{"head_dim": 128, "norm_place": "pre", "bias": "none", "init_std_qkv": 0.0219, "init_std_down": 0.0033, "optimizer": "cautious_adamw", "warmup_steps": 557, "batch_tokens": 32768, "max_seq_len": 1024}
Each number is 128 + 24 x the weight over its row's rms, rounded and kept within 0 to 255. Layers, rows and columns count from 0. The size above them is the row's rms in percent of the matrix's.

# layer 2 attention output (transposed), 256x256, rms 0.0431, rows 129-155, columns 0-127
size [107 109  87  83  99 101  97 101 100 106  82 110  93  95 111  96 104 105  79 104  88  83  92  91  97 103  80]
[[138 154 171 157 154 110 119  84 104 159 114 145 108 170 103 115 121 133 126 151 131 132 141 151 133 162  84 156 119 115 158 120 136 125 113 115 121  97 136 130 118 120 176 120 108 162 159 153 160 109 144 117 112 136 106 108 169 152 130 193 120  62 159 144 135 118 165 118 105 131 147 167 151  80 126 118 107 151 125 144 146 151  86 146 136 116 115 131 121 127 124 119 119 157 127 113  96 148 108 145 124  85 137 135 148 150 151  69 142 155 122 136 128 162 142 120 139 113 124  96 132 103  90 152 111 112  84 142]
 [143 120  92 107 124 136 124 156  87 181 162 134 112 156 144  82 104 149 112 100 124 104 129 148 100 127 111 176 142 111 149 136 129 166 107 122 109  90 174 147 130 156 115  99 129 120 116 115 135 116 124 126 153 140 104 178 137 114 105 145 164 113 126 110 129 102 136 155 112 142 155 119 157  97  80 140 163 148 114 158 131 136 103 122 144 155 117 131 114  99 115 139 149 138 156 104 122 108 135 170 151 137 132 110 110 154 129 128 137 106 119 126 136 112 130  80 155 126 156 113 116 150 144 113 104  92  95 132]
 [115 150 105 127 132 137 124 134 145 105 146 114 157 110 120 164 128 164 152 112 145 121 140 131 156 184 111 101 131 116  93 121 128 160 105 103 116 100 128 104 192 129 169 138 153 128 143 167 140 152 139 127 106 159 149 124 158 139 153 107 113  83 148 121 143 141 161 102 148 120 106 136 132  89 142 114 153 137 131 152 128 135 130 165 193 133 135 165 153 111 114 114 163  97 139 138 116  84 101 128 136 115 153 122 143  94 128 180 133 105 165 142 166 125 149  91 116 150  99 122 148 102 119 164 113 142 127 131]
 [147 141 141 128 180 126 107 158 123 142 155 167 112 101  89 124 127  95 155 136  73 170 130 108 149 124 112 145 127 111 155  84 132 113 120 168 135 142 171 171 108 113  53 104 148 108 120 141 120 140  84  98 130 142  96 105 136 178 161 132 109 101 158 135 143 175 124 135 126 122 144 115 107 166 139 122  98 122 118  67 161 130 102 117 149 121 139 127 136 127 120 163  88 173 144 142 132 171 146  89 112 100 103 131  98  99 139 104 140 119 156 135 135 168 138 134  98 134 150 118 120 123 147 101 117 125 111 134]
 [104 157 152 156 158 124 133 113 172 122 174 150 143 158  77 173 128 124 128  91 145 120 148 140 115  87  98 148 140 144 157 159  96 130 143 124 139 171  93 120 196 169 176  95 108 156 128  96 130 105 121 148 164 142  94 113 101  78 154 136 152 114 113  85 107 109 148 104 119  77 127 121 149 119 122 126 101  98 119 113 141 125 141 124 144 137  85 140  57 173 133 133 143 138 116 124 106 105 137  81 141 106 105 147 119  96 127 143 136 121 128 143 110  95 139 134 137 173 168 141 128  90 151 182 116 125 102 142]
 [149 128 169 135 120 137 126  90 103  88 138 150 126 155 132 109 115 108 141  79 101 150 140 118  90 145 121 166 130 101 132  87  77 131 120 142 111 120 100 123 111 119 125 137 112 102 160 156 162 106  96 158 142 170 132 112 152  87 167 126 153 131 149  87 105 147 142 129  99 176 111 117 181 105 118 154 125  90 158 133 124 156  96 126 160 121 130 127 107 120 113 141 115 151 146 125 116 141  91 129 135 120 148 118 123 112 108 129 163 135 123 182 104 159 154 103 130 139 138 101 125 122 126 142  61 161  91 122]
 [161 125 157 114 156 147 118 140 117 161 142 113 112 130 105 127 107  86 102 114 121 140 138  88 110 140 115 173 109 132 152 143 108  82 145 169 163 147 168 120 193 161  80  95 128 123 147 134 142 115 134 143 122 143 106 144  75  70 123 161 127 138 159 124 144 136 155  79 149 157  95 116 127  98 161 146 136 103 133 105 118 111 105 113 149 131  93 109  86 159 148 120  96 165 126 126 158 146 138  81 141 151 169 109 124 133 177 114 121 169  97 117 123 104 104 115 150 104 143 146 128  98 141 116 106 147 159 128]
 [136 136 151 121 124 178  92 111 105 133 159  95 188  91 142 101 156  92 141 158 127  87 132 149 140  90 126 126 142 133 118 149 149  89 114 109 121 178 153 124 133 183 153 102 125 147 114 147 123 120 132 133 166 146 134 130  93  99  90  95 114 139 115 149 113 122 180 141 144 132 134 132 119 105 117 132 139 141 117 107 112 110 136 136 181 148 154  92  89 150  77 144 117 142 104 155 123 148 155 141 146 102 115 119 138 109 115 154 155 100 102 129 161 159 134 132 179 158 139 186 121 123 132 162 144 150 123 168]
 [166 147 120 147  95 118 110 106 125 118 100 149 131 105 141 123 129 129 155 118 180 143 101 110 140 140 131 152 169  82 106 175 104 122 160 150 112 130 103 144 145  94 183 155 122 106 143 122 111 125 182 151 111 145  99 144 126  93 159 102 118 149  88 124 143 127 121 135 111 182  81  92 128 151 158 153 122 128 128 132 131 122 110 135 149  80  86 122 145 104 156  50 133 105 142 134 117  96 126 103 177 146 136 143 112 120 160 128  76 128 134 155 115 122  99 114 144 142 112 108 163  98 134 151 124 127 146 129]
 [148 147  96 116 105 151 117 106 118 112 137 118 108 125 146 132 125 120 134 119 169 118 115  80 143 118 117 115 105 170 110 142 104 147 149 133  99 126 109 123 138  74 141 130 135 108 178 106 126 155 117 123  72 141 155 119 120 120 125 117 170 100 141 134 120 103 108  80 147 148 107 106 160  80 151 119 122 144 117 133 122  86 137 145 115 159 135 128 136  80 133 127  96 103 144 133 195 112 113 110 118 117 126 106 120 103 125 124 120 143 120 115 143 144 121 138 109 130  83 113 124  91 114 109 118 139 143  95]
 [123 155 147  89  84 153 156 127 132 151 125 127 165 145 142  99 119 157 134  99  80 147 166  91 127 147 135 148 131 123  94  89 108  92 145 101 115 120 134 101 114  90  95 153 101 114 119 168 111  86  98 103 122  94 143 104 104 140 101 108 137 134 131 124 146 178 136 112  92 105  91  85 124 172 125 140 125 122 146 163 130 162  89 120 158  92 167 112 123 134 155 121 119 173 117 124  96 120 148 142  95 128 131 143 124 128 105 156 133 145 138 174 122 184 109 105 124  84 114 108 152 111 109 116 130 146 136 129]
 [118 166 117 105 136 149 145 132 134 158 104 107 163 128 133 143 114 124 136  95 126 183 137 131 123 123 120 170 126 138 113 161 112 147 122  94 113 107  72 121 137 109 143 133 144 106 168 120 146 123 178 152  93  79 143 165 114 115 149 140 138 130 120 107 143 124 123 123 105  97 108  96  93 154 115 134 138 148 152 172 127 129 118 135 103 113  89 104 103 164 134  75 129 108 146 126 114 126 185 119 132 169 162 139 119 135 164 178  61 127 141 128 107 115 121 127 120 115 156  93 152  91 145 131 135 136 132 137]
 [ 96 118 143 118  96 135 116 134 133 161 112 174 134 114 138 113 106 139 191 124  76 155 182 133 126 120 136 153 135 125 106  89 101 115 135 106 111 123 147 109  92 131 133 146 123 115 142 127 122 101 125 130  80 130 104 114 102 123 146 135 147 128 113 120 131 163 116 109 114 104 120  89 154 163 148 121  89 159 133  97 133 122  44 148 167 112 159 138 119 148 145 113  87 182 129 120 111 128 138  76 129 140 135 160 128  84 114 133 136 125 128 164 151 154 115  94 112 134 105 119 159 107  98 174 136 102 113 110]
 [ 97 131 154 150 114 105 153  78 166 119 119 173 109 116 128 169 122 168 143 167 121 141  97 155 109 122  92 146 149 164 108 153  94 110  99 109 148 152 116 139 154 143 163  79 124 145 141 109 144 107 160 123 120 128 101 123 122 165 154 115 120 119 108  84 128 102 136 133 111 150  88 168 151 135 103 145 149 117  85 108 140 116 117 137 114 125 144 138 125 116 129  90 155  95 145 117  86 108 129 133 146 108 117 124 150 134 131 125 136 101 142 109 126 108 135 128 138 179 155 107 143 101 115 165 129  81 124  91]
 [ 90 129 108 126 125 141 159 159 145 103 136 131 117 233  87 126 128 150 109 121 127 134 140 169 112 135 151 177 118 145 161 110 108 167 114  93 138 137 126 144 127 150 169 129 137 157 142 127 104 131 152  96 128 168 144  94 122 131 119 161 141 120 126 124  91 131 137 108 138  88 162 149 162 106 100 103  88 146  98 105 104 130 182 118 138 126 114 148 136 141 102 141  97 108 136 135 126 115  95 121 144 145 145 186 131 124 105 119 114 107 145 130 163 171 155 165 120 160  73 126 148 156 126 178 124 121 115  97]
 [146 131 160 136 185 138 113 119 123 129 128 100 105  94 126 114 155 133 125 115 123 115 137  87 160  88  92 132 148 140 111 120 143 105 142 121 105 135 145  98  92 136 122 102 120 105 155 123 144 130 100 112 135 141 123 144  88 158 106 174 133  74 153 148 146 110 119 103  99  88 100 115 140  89 116 122 176 134 113 131 116 104  78 118 119 153 123 112 142 157 111 147 127 176 120 100 147 165 162  66  92 106 128  90 115 128 103 112 135 158  95 167 114 109 129 124 118 100 147  80 103 102 128 135 176 104 114 140]
 [127 146 144 167 130 121 148 111 126 135  91 111 121 136 125 113 100 123 119 122 167 118 123 109 120  95 124 125 164 117 120  74 143 122 148 137 152 119 135 144 119 127 107 148 105 122 125 124  93 119 105 132 120 169 112 139 134 153 131 117 112  95  82 150 118 125 152 152 130 151 153 127 180 123 132 117 109 104 147 124 132 130 100 100 141 130 129 113 123 124  89 142 119 133 128 121  89 132 104 155 116 139 167 129 149 147  98 103 113 122 127 187 136 149 132 129 137 105  72  96 151 140 185 160 128  94  84 111]
 [118 139 132 124 133 155 120 124 141 104  86 141 125 182 126 132 115 150 119 139 128 149 118 124  86 104 160 145 114 143 121 127 111 161 118 127 125 127 120 127  76 136 134 116 156 113 164 134  92 127 118 150 127 169 127  99 178 132 169 140 132 129 105 117  84 117 116  96 128 115 153 124 204 139 129 127 121 131 148 123 118 126 146 131 115 109 141 118 139 136 131 176  53 146 159 119 142 128  85 140 103 121 149 153 153 125 114  85 112 128 124 143 129 166 176 132 119 131  70 149 156 140 143 140 131 115 132  86]
 [ 96 137 151 124 112 122 116 104 147 153 136  92 136 118 117 118 113 154 121 151 118 120 132 143 164  93 107 142 150 137 155  75 113 105 123 125 115 143 115  96 136 141 163 141 122 143 121 131 110  94 135 176 142 108 108  91  79  89 110 147 104 147  84 164 153 125 102 110 148 101 138  83 148 177 175 108 118 125 163 137 137 115  68 106 139 128 133 115 119 160 149 119  80 177 104 118  95 135 161 105 131 150 123 155 110 106 115 105 142 140 133 155 126 113 107 124 120  85 129 118 153 108 161 134 158 143 114 134]
 [150 133  81 136 103 155 115 133 117 112 103 132 147 160 137  99 117 143 170 100 159  91 130 141 147 141 115 117 140 135 122 191 103 180 132 134 154 114 126 108 135 119 127 159 125  99 115 162 129 161 156 159  88 128 114 147 123  95 108 100 140 146 118 131 103 163 137 109 125 169 146 109 141 126 104 100 150 159 142 152 117  80 149 113 134 125 103 149 147  81 167 100 156 109 129 150 175  49 113 119 121 144 130 128  89 164 116 125 147 170 135 119 123 126 114 106 172 139 105 135 126 130 116 119 128 132 118 103]
 [ 95 148 138 128  83 117 119 115 131 117 132 140 145 115 167 134  98 139 168 116 139  96 172 150 117 134 133 101 122 107  95 148 146 150 173 109 117 140 130 133 117 111 166 132 137 135 127 138 137 118 177 170 107 122  79 105 126  93 141  56 128 154  88 146 112  94 107 152 132 138 133 108 151 195 138 124 117 138 110 134 154 100  64 103 115 145 133 147 153 109 133 138 115  92 151  99 123 111 129 158 140 118  74 115 110 139 139 129 114 110 144 130 139 135 155 111 136 140 142 149 153 135 126 136 136  83 108 130]
 [120 104 151 122 126  97 102 129 143 139 117 135 113 113 124 113 162 117 140  84 113 177 134 144 100 108 104 149 136 119 149 107 141 112 113 102 130 116 142 112 112 166 113 119  94 132 128 116 137 131 152 128 136 124 115 136 115  73 127 127 157 140 111 141 133 153 162 145 109 110 123 102 191 146 127 115  90 127 117 140 129 143  65 130 105 137  85 155  43 106 120 128 105 182  84 102 120 127 174 110 113 156 143 117 121 129 139 117 132 111 109 143 116  95 120  92 161 136 119 104 139 102 146 166 144 106  78 112]
 [125 122 128 155 128 120 148 165 162 137 129 171  81 144 108 167  90 106  64 189 146 121 175 130 167 136 136 141 128 146 141 155 169 105 157 179 144 116 147 164 151 131 132 110 133 143 127  71  98 141 123 121 113 134 126 144 128 181 144 167 114 114 109 151 107  91 152 123 187 156 108 162 100 126 135 109  91 139 132 115 165 130 179 118 149 111 161  86  91 130 118 126 153 140 140 128  98 119  62 120 135 136 127 133 107 145 114  97 113 132 106 138 150  95 139 155 131 142 142 142  98 123 120 122 138 124 126 126]
 [150 112  91 116 114 111  99 136 119 126 147 178 121 119 118 133 142 110 108 120 115 108 131 132 168 193 130 116 104 147 142 125  74 152 122 139 162 149 163 136  95 128 145 175 116 148 114 122  98 139  78  80 103 175 135 107 144 125 148 110 133 114 111 133 144 117 112 104 150 100 126 122 170 105 122 141 138 125 108 150 130 143 127 143 107 133 135 118 114 124 154 167 147 118 117 113 161 104 133 165  97 116 142 102 142  97 104 134 141  83 148 111 123 137 141 145  92 112  83 156 116 159 119 112 129 152 129 110]
 [127 102 180 114 102 123 113 106 105 102 125 109 116 177 109 107 128  84  94 139 111 123 128 128 161 135 131 130 130  90 143 126 141  99 188 160 134 124 125  96  75 166 140 152  87 121 108  96 122 138  98 138 124 152 141  66 117  85 124 126 135 175  81 129 149 142 136 125 147  85 140 127 166 127 125 142 111 104 156 155 124 159 122 112 144 107 115 144  98 138 137 133  76 152 118 105 142 161 121 146 130 175 181 156 147 107 138 121 144 125 122 184 118 141 133 120 132 131 105 139 139 140 142 107  84 133 121 135]
 [134 103  97 158 137 127 145 142 111 127 135 104 106 128 127 168 109 137  91 150 185 145 115 131 119 149 135  99 130 133 151  96 138  87 122 161 134 183 161 142 171 135 126 130 117 126 127 117 122 125 144 138 200 126 140 160 111 135 114 152 108 119 117 116 142 116 166 143 173 147 156 131 133 108 127 140 160 130 101  90 144 140 102  98 118  99 122 114 148 110  93  93 142 142 109 121  98 126  73 141 158 132 160 129 153 122 154 106 128 115  99 126 166  49 101 104  96  89 122 114 118 153 169 110 149 111 113 140]
 [133 139 140 125 112 133  82 148 152 146 137 125 123 168 132  83 133 125 165  91  99 133 122 133 125 114 158 157 124 169 129 113 103  90 141  50 111 123  90  86 137 147 143 147 116 151 129 133 109 118 157 126 136 132  88  93  75 124  94 164 127 135 127 146 121 159  98 115 128 112 130 114 152 147 168 127 140 126 159 146 117 138  95 143 120 126 132 138 126 123 155 127  73 167 188 124  99 119 165 153 102 138 137 109 130  98 136 125 137 163 160 132 134 184 134 146 116  80 119 108 155 128 136 117 143 122 137 162]]
# layer 2 attention value, 256x256, rms 0.0451, rows 130-156, columns 0-127
size [108  90  87  99 100  92 100  99 105  84 111  93  95 109  97 105 106  84 107  94  86  90  95  99  97  81 101]
[[128 116 138 135 170 160 107 148 145 149 166  78  89  77 104  88 145 186 134 128 117 138 148 129  93 143 122  99 124 118 116 124 127 169 143  90 134 124  95 127 130 132 136  90 109 162 147 147 114 103 141  97 144 110 106  82 125 119 115 130 122 156 140 167 138 148 132 146 152 139 120 161 153  95 151 113 128  80 158 126 115 129 124 132 111 114  92 173 175 116 147 164 119 127 135 118 134 138  94  98 119  84  79 120 163 149 133 154 158 140 164 151 129 134 159 134 108 136 171 116 110  90 100 146 102 169 116 114]
 [ 93  50 138 147 114 111 139 112 102 135 152 158 136 117 162 170 117 106 113  87  65 131 129 137 114 135 122 119  92 112 109 115 132 108 100 141 135 122 117 156 131  90 156 155 136 136 123 116 101 150 157 103 140 110  93 145 102 126 150 159 147 166 117 122 115 173  96 107 161 103 147 119 155 158 105 110 135 126 126 154  67 113 127 127 137 122 139 172 111 153 109 135 132 135 159  92 127 130 127 154 125 120 168 105 114 127 126 105 189 131 138 145 109 146 114 124 149 132  98  82 147 103 115 128 140 113 129  98]
 [ 71 125 146 147 116 129 138 123 117 126 140 165 131 130 120 110 112 159 145 135 164 128 127 121 143 114 151 152 163 147 132 119 103 125 102 134  82 165 142 113 170 125 186  88 121 105 107 184 148 122 136 186 169 100  99 158 137 130 136 123 121 102 161 109 119 112 112  99 132 120 142 134 156 111 133 158 132 175 100 154 154 140 114 109 117 139 108 126 118  91 118 110 113 101 114 119 123 151 174 158 152 117  94 133 145 119 107 109  87 174 102 111 121 121 121 149 165 119 157 148 132 117 158 168  98 110 156 152]
 [144 123 113 150 186 139 168 123 110 129 166 117 133 145 136 131 153 104 150 102 107  76 127 132 136 119 167 111  95 138 178 122 117  81 100 107  76 157 122  85  99 113 149 139 112 128  89 153  80 117  92 111 112 139 144  97 116 120 121 127 140  99 108 143 129  99 106 101 170 106 113 149 150 149 119 107 140 118 160  86 134 142 136 144 121  68 119  95 191 123 130 123 153 113 113 104 122 147 153 138 175 132 146 119  98 113 126 163 165 128  91 147 112 194 138  89 117 144 119 147  89 125 179  92 156 145  90 156]
 [111 142 104 128 129 133 152 106 116 109 201 138 135 117  95  88 119 151 133  88  90 107 119  93 107 135 137  94 118  97 106  98 108 121 111  91  93 106 114 113 142 111 131 108 132 193 149 121 156 177 123 132 114 144 105 108 111  92 125 147 145 160 115  99 176 100 113 135 147 126 155 169 119  92 138 101 147  86 152 136 173 191 111 162 143 127 119 153 153 143 175 149  55 110 144  88 141 132 132  83 141 107 141 138 161 122 155 101  95 151 115 143 147 125 146 145 161 158 112 123  99 143 145 145 145 104 135  96]
 [167 118 156 157 120 109 161 132 130 140 146 107  88 134 140 102 130 108 113 137  79 154 124 158 161 136 151 122 106 149 147 108  90 125 121 132  74 141 103 133 124  86 154 121 115 160  88 175  95 113 151 110  85 145 158  81 126 128 122 134  99 133 118 138 108 126  86 123 101 164 161  95 119 126 124  84 108 135 173 153 161 133  99 149 134 117  88 158 143  98 102 108 112 140 116 133 133 112 162 106 162  99 104 143 126  60 138 138 122 101 127 124  92 132 164 154 162 165 138 152 120 124 100 151 134 127 148 112]
 [ 92 134 133 109 186 117 109 154 106 144 115 128  67 153 166 139 118 101 132 128  95  95 121 134 132 122  58 130 106 116 155 119 121  76 130 133 145 152 111 148 100 138 109  99 141 149 145 126 107  99 118 133 121 119 126 104 119 149 114  89 125 172 133 175 124 115 149 135 112 116 130 116  94 140 141 120 188 128 159 177 144 138 123 171 117 158  93 142 168  92 126 129 157 125 151 134 115 136 128  99 119 127  91 116 126 135 149 104 145 139 146 143  90 135 119 192 102 111 158 125 128 127 149  79 149 116 104  96]
 [139 126 139 133 152 133 135 103 145 109 136 143 140 147  90 139 183 123 117 135 114  71 129 111 139 119 103 109  85 106 144 135  82 136 118 167  86 133 153 146 145 103 137 169 102 149 141 152 150 152 125 103 105 183 141 127 128 100 130 121 134 135 119 130 137 118 126 107 130 120 156 108 139 116 158  86  92  96 104 107 128 164 135 140 103 105 144 106 139 164 152 126 119  96 105 123  99 136  99 116 154 148 166 149 114  91  92 134 153 116  97 151 146 109 153  89 140 110 118 128 118 133 116  98 129 150 122  84]
 [132  96 128 143  94  91 116 111 119 130  96 132 119 121  95 136 161  96 126 106  74 167 172 121 144  81 163 130 161 172 117 100 158 127 101 132 135 121 119 202 134 126 133 162 174 126 119  91 168 125  83 182 139 168 167 111 129 100 134 107 109 142 134 132 112  98 118 108 106 141 185 123 130 136 126  98 149 151 127 131 126 179 117  97 138 108 147 126 119 155 158 110 133 117 138  92 155 146 109  97 119 123 106 150  74 139 119 183 153 121 133 121 151  95 121 176 142 152  91  93 126 156 115 134  90 106 168 106]
 [ 99 170 105 135  56 132 115 134 135 143 118 127 159 135  89 100 101 131 126 185 119 116 121 149 148 140  79 138 103 107  83 107  94 134 120 146 127 129 116 123 112 118 135 107 141 113 126 152 186 141 115 136 126  95 142 135 166 132 116 123 132 184  99 118 159 144 143 136 148 164 122 145 147 138 129 110 138 173 102 128 121 157 145 124 124 114 156 137 137  79 120 120 155 143 185 145 140 153 131 119 172 144 145 119 179 133 156  94  95 156  83 196 122 113 127 126 155 141 138 162 145 142 143 185 139 120 142 151]
 [138 139 108 137  99 142 144 111 104 149 125 129 146 126 137 121 198  93  91 118 127 127 157  81 140 136 151 122 103  99 115 139  99 104 116 146 159 128 144 131 145 105 110 149 129  80  73  93 146 113 125 125  58 148 140 131 133 145 100 119 156  91 117 167 143 133 121  93 137 120 126 115 124 137 129  93  97 121  94 142 121 142 113 141  87  73 163 105 169 147  81 129 143 106 122 152 123 131 151 138 115 148 127 108 134 104 128  85 181 113 109 165 135 151 162  82 118 164  70 120 109 167  73 145 148 107 117 135]
 [100 121 157 101 102 160 106  77  80 136 180 101 118 138 133 140 153 129 107 154 129  88 103 158  96 114 118 130  99 101 113 121 141 119  92 115  96 161 126 145 115 121 137  88 173 155 102 142 168 134 115 125 116 163 163 133 168 101 154 102 130 130 113 176 158 131 136 119 144 130 141 175 170 129  96 127 149 176 129 166 132 117 129 150 119  89 155 137  96 134 140 152  99  93 160  98 131 144 101 133 140 122 102 113 159 120 124 101 116 169 150 137 147 137 129 169 173  85 142 145 162 148 133 142 115  91 155 154]
 [143 113 143 149 122 123 134  74 134 148 119 140 117 187 135 173 178 105 132  91  96 115 138 116 156 134 170 105 112 135 142 107 146 132 130 103 108 135 133 111 140 126 115 121 131 114 155 113  91 125 102 112 146 137 152 138 130 124 148 135 138  80 127 135 122  90 128 113 124  91  67 158 124 134 139  95 156 109 125  84 163  94 131 158 103 129 141 126 112 161 137 131 128 114  83 114 104 142  54 142 129 116 144  84 154 117 150 134 108  91  92 150 150 183 113  97 107  79 118 131  95 148 105 107 170 189 123 153]
 [137 148  97 143  52 184 131 140  79 109 133 118  69 136 137 142 128  86 169 137 171 148 119 122 116  91 138 122 103 152 159 143 168 105 124 109 161 100 151 125  96 123 116 104 126 154 151  90  78 121  96  98 125 113  98 132 124 125 146 119 118 115 149 145 181  69 144 119 103 107 143 105 158 117  89 146 145  96 169 110 109 152 132  91 170  94 151 151 169 144 158 121 145 114 129  96 135 153 112  92  72 141 149 101 122 134 112 143 114 153 131 158 129 130 144  96 154 116 150 134 123 130 165 101 156 112  81 127]
 [161  84 147 125 115  89 137 102 105 120 106 150 148 133 103  85 125 103 121 113 179 125 115 109 130 133 129 154 142 147 122 108 131 107 133 112 123 163 144 139  90 159 183 117 144 115 130 173 144 116 149 116 118 140 145  97 155 152 144 123 154 108 143 120  78 117 113 112 115 108 141  86 113 145 151 141 143 170 174 166 113 159 110 148  87 119 106  83 111  74  96 115 156 126 136 140 103 130 136 152 120 122 128 103 132 116 122 117 106 115 156  77 112  96 126 164 100 156  98 116 114 147 116 143  97 121 113 172]
 [112  96 144  90 103 152  95 110 140 128 129 138 138 175 112  77 139 139 144 148 156 147 104  86 101 122 130 100 122 130 147 119 144 130 117 116 126  84 178 163 122 149 137 138 124 190 180 141 143 156 169  75 121 143 126 137 130 103 127 117 128 137 151  78 112 187 140 124 167 152 154 109  84 101 125 138 141 123 120 117  67 123 117  96 113 136  93 191 135 141 131 137 130 116 117 150 114 139 133 149 145 127 169 129 165 149 114 168 142 134 126 135 157  76 152 123 101 130 158 111 160  99 137 135 106 137 109 114]
 [ 96 116 129 103  49 128 106 123 107 124 127  77 101 108  95 120 139 156 165 147 143 155 135  57 143 134 129  68 156 135  82 147 147  87 141 111 166 130 153 154 143 140  95 131 124 144 147  96 136 175 107 125 104 147 114 123 133 100 155  95 121  83 169 139 145 106 142 124 137 101 168 127  84 116 130 111 158 144 120 100  90 162 154  95 102  88 154 151 147 136 182 103 117 112 155  89 153 123 118 102 110 106 132 159 120 128 170 138 119 160  97 141 126 112 136 143 168 120 130 138 101 148 141 118 157 128 157 138]
 [146 116 157  98 147  91 102 126 124 145 114 112 206 125 180  87 150 144 135 125 138  86 104 128  90 168  98 106 125 132 124 134 130 137 124 155 140 103 127 152 103 123 167 108 125 160 111 123 103 159 183  65 123 155 136 145 147 116 116 118 171 110 114  75 107 144 110 120 128 154 112 131  96 153  94 145 150 135 144 141  97 159  96  98 100  97 120 100 110 156 116 109 152  99 138 160 130 148 101  95 136 104  95 136 136 103 117 104 155 125 148 128 128 150 143 135 113 167 105 137 143 120 119 129 119 149 156 146]
 [157 134 157 114 120 145 103 144 121 120 116 149 100 115 118 165 103 135 125 141  90 164 111 176 116 123  73 122 133 142 121 139 118 123 115 141 105 163 103 132 173 127 133 143 162 130  96 140 177 135 139  89 112 172 118  95 108  89 132 139  83 201 115 133 143  80 138 133 154 117 158 164 163 136 153 133 109  97 124 138 130 160 135 137 140  90 167 129 137 126  85 141 105 143 166 134 126 112  80  99 147 133 144 139 102 137 105 174 146 117 142 140 139 119 105 104 110 146  98 116 100 117  90 156 144 153 136  81]
 [116 152 133 114 159 133  94 120 144 100 152 107 108 128 117 149 151 169 121 144 115 118 114 142  96 123 108  91 131 102 141 132 114 193 125 122 155  80 133 114 182 106 128 137 160 131 153 135 112 129 125 109 134 130 174 147 139  99 148 130 148  93 124 164 115 145 126 136 140 117 128 155 169 123 128 108 161  93 140 119 115 134 118 166  50  98 148 146 126 144 166 140  82 145 120 169 126 153 114  79 185 136 118 165  67 108 104 119 137 121 123 159 148 122 107 139 104  76 136  86 133 117 111 108 117 151 154 107]
 [135 174 101 119 154 107 154 113 154 170 159  99 175 136 127 130 127 156 135  96 161 121 137 148  86 149 153  98  86 121 122 117 175 126 124 145 128 101 112 130 107 122 112  81 104 158 160 150 139  92 130  85 124 142 118 106 144 111 140 138 151 136 116 153 149 111 141 148 158 148 152 121  94 110  96 152 114 169 178 160 156 135 110 147  98  91 107  93 121 111  97 166 113  98 148 167 141 116 180 110 155 141 129 119 120 155 123 150 152 164 146 124 111 138 174 109  93 138 145 141 163 137 102 149  82 137  96 141]
 [143 113 140 116 156 145 123 109 129 134  80  97 112 102  96 119 110 129 166 165  70 112  93 144 143 144 119 149 150 153 161 161 116 116 128 132  90 126 109 109 156 136 107 153 117 123 147 153  99 142 147 111 153 109 117  84 126 174 108  98 100 173 129  77 143 187  99 107 120 114 101 105 146 146 136 126 172 124  72  55 117 142 129 120 148 130 120 126 114 168 143  95 143 150 111 147 134 108 106 129 113 110 121 130 103 144 113 151 124 131 154  86 179 118 146 115 148 142 137 119 137  90 111  91 175 130 111 138]
 [131 103 149 167 138 128 126 146 162 106 113  88 125 132 125 175 119 132 137 116 151 134 144 212 159 102 143 134 130 123  75 113 100 146 127 114 172 180  98  98  91 166 115 112 117 106 167 130 142  94 154 125 120 140  99 131 113 120 122 143 105 129 159 114  79 125 121 134 145 113 114 155 124 137 116 118 118 162 142 120  90 135 154 106 122 140 124 108 121  97 109 133 129 135 146  85 150 117 110 110 117  98  98 168  92 116 133 133 110 133 103 131 114  78  90 153 145 103 139  98 172 155 148 129 116 154  84 135]
 [ 99 148 120 120 117 109 147 153 110 138  77  91 190 128 108 105 128 107 136 123 113 112 126  93 148 119  72 103  86 137 146 152 119 107 114 132 150  85 128 117 120 118 108 125 152 134 129  86  86 160 166 117 111 158  90  92 134 112 127 143 143 123 123  93 151 161 114 114 131 164 152 139  84 133 126 114 116 143 181 107 102 129 148 150  80 158 143  82 112 128 101 128 133 146 133 100 162 134 108 101 134 116 141 160 110 145 166 171 114 105 102 129 146 101 151 153 121 160 122 139 149 105 181 139  96 147 123 147]
 [170  89 152 107 120 117 121 158 135 106 104 133  93 149 131 105  97 146 166 148 109 147  90  97 119 182 156  95  89 140 151 114 153 161 133 137 180  91 156 127  83 142 107 132 102 129 120 128  69 101 131 104 115 134 142 146 106 140 140 146 102 114 155  82 103 132 103 124 157 154 120  94 112 132 138 152 155  95 170 110  66 122 111  97 203 159  94 115 119 119 155 113  89 129  58 121 111  85 125 135 104 149 116 103 168  94 134 162  94 117 125  91 117 154 121  93 126 149 170 145 123 119 157  92 111 149 113  88]
 [101 146 147 100 106 169 150 110 107 111  87 113 159 137 151 146 130 143 110 137 138 105 108 160 129 137 122  75 149 118  99 160 152 121 127 147 174 123 120 156 126 174 158 105 141 121 116 127 169 123 105 140 129 101 161 126 110  95 118 125 150 126 113 121 109 100 128 130 140 123 154 124 112 141 132 115 160 126 158 155 126 170 140 123  86 104 153 103 134 103 156 108 114 109 160 108 153 138 114 118 100 139 109 170 142  91 118 122 108 163  95 148 116 126 144 138 109 175 149 152 135 122 109 133 106 115 112 182]
 [117 172 138  88 117 142 115 125 119 118  60 135 191 119 149 125  99 130 128 140 114 119 120 149 113 147  87 111 116 131 172 144 151 161 130 120 151 140 135 107 169 142 118 146 176 159 159  99 166  88 145 115 130 131 166 135 109 148 114 109 110 118 110 155 158 178 104 109  71 146 171 108 103 128 119 127 121 130 122 145 168 136 133 123 134 165 129 121 114 120 144 126 147 125 137 120 114 105  95  69 133 128  81 189  88 122 115  87 120 134 137 138 159 143 153 133 116 136 169 109 164 133 110 142 103 165 118 128]]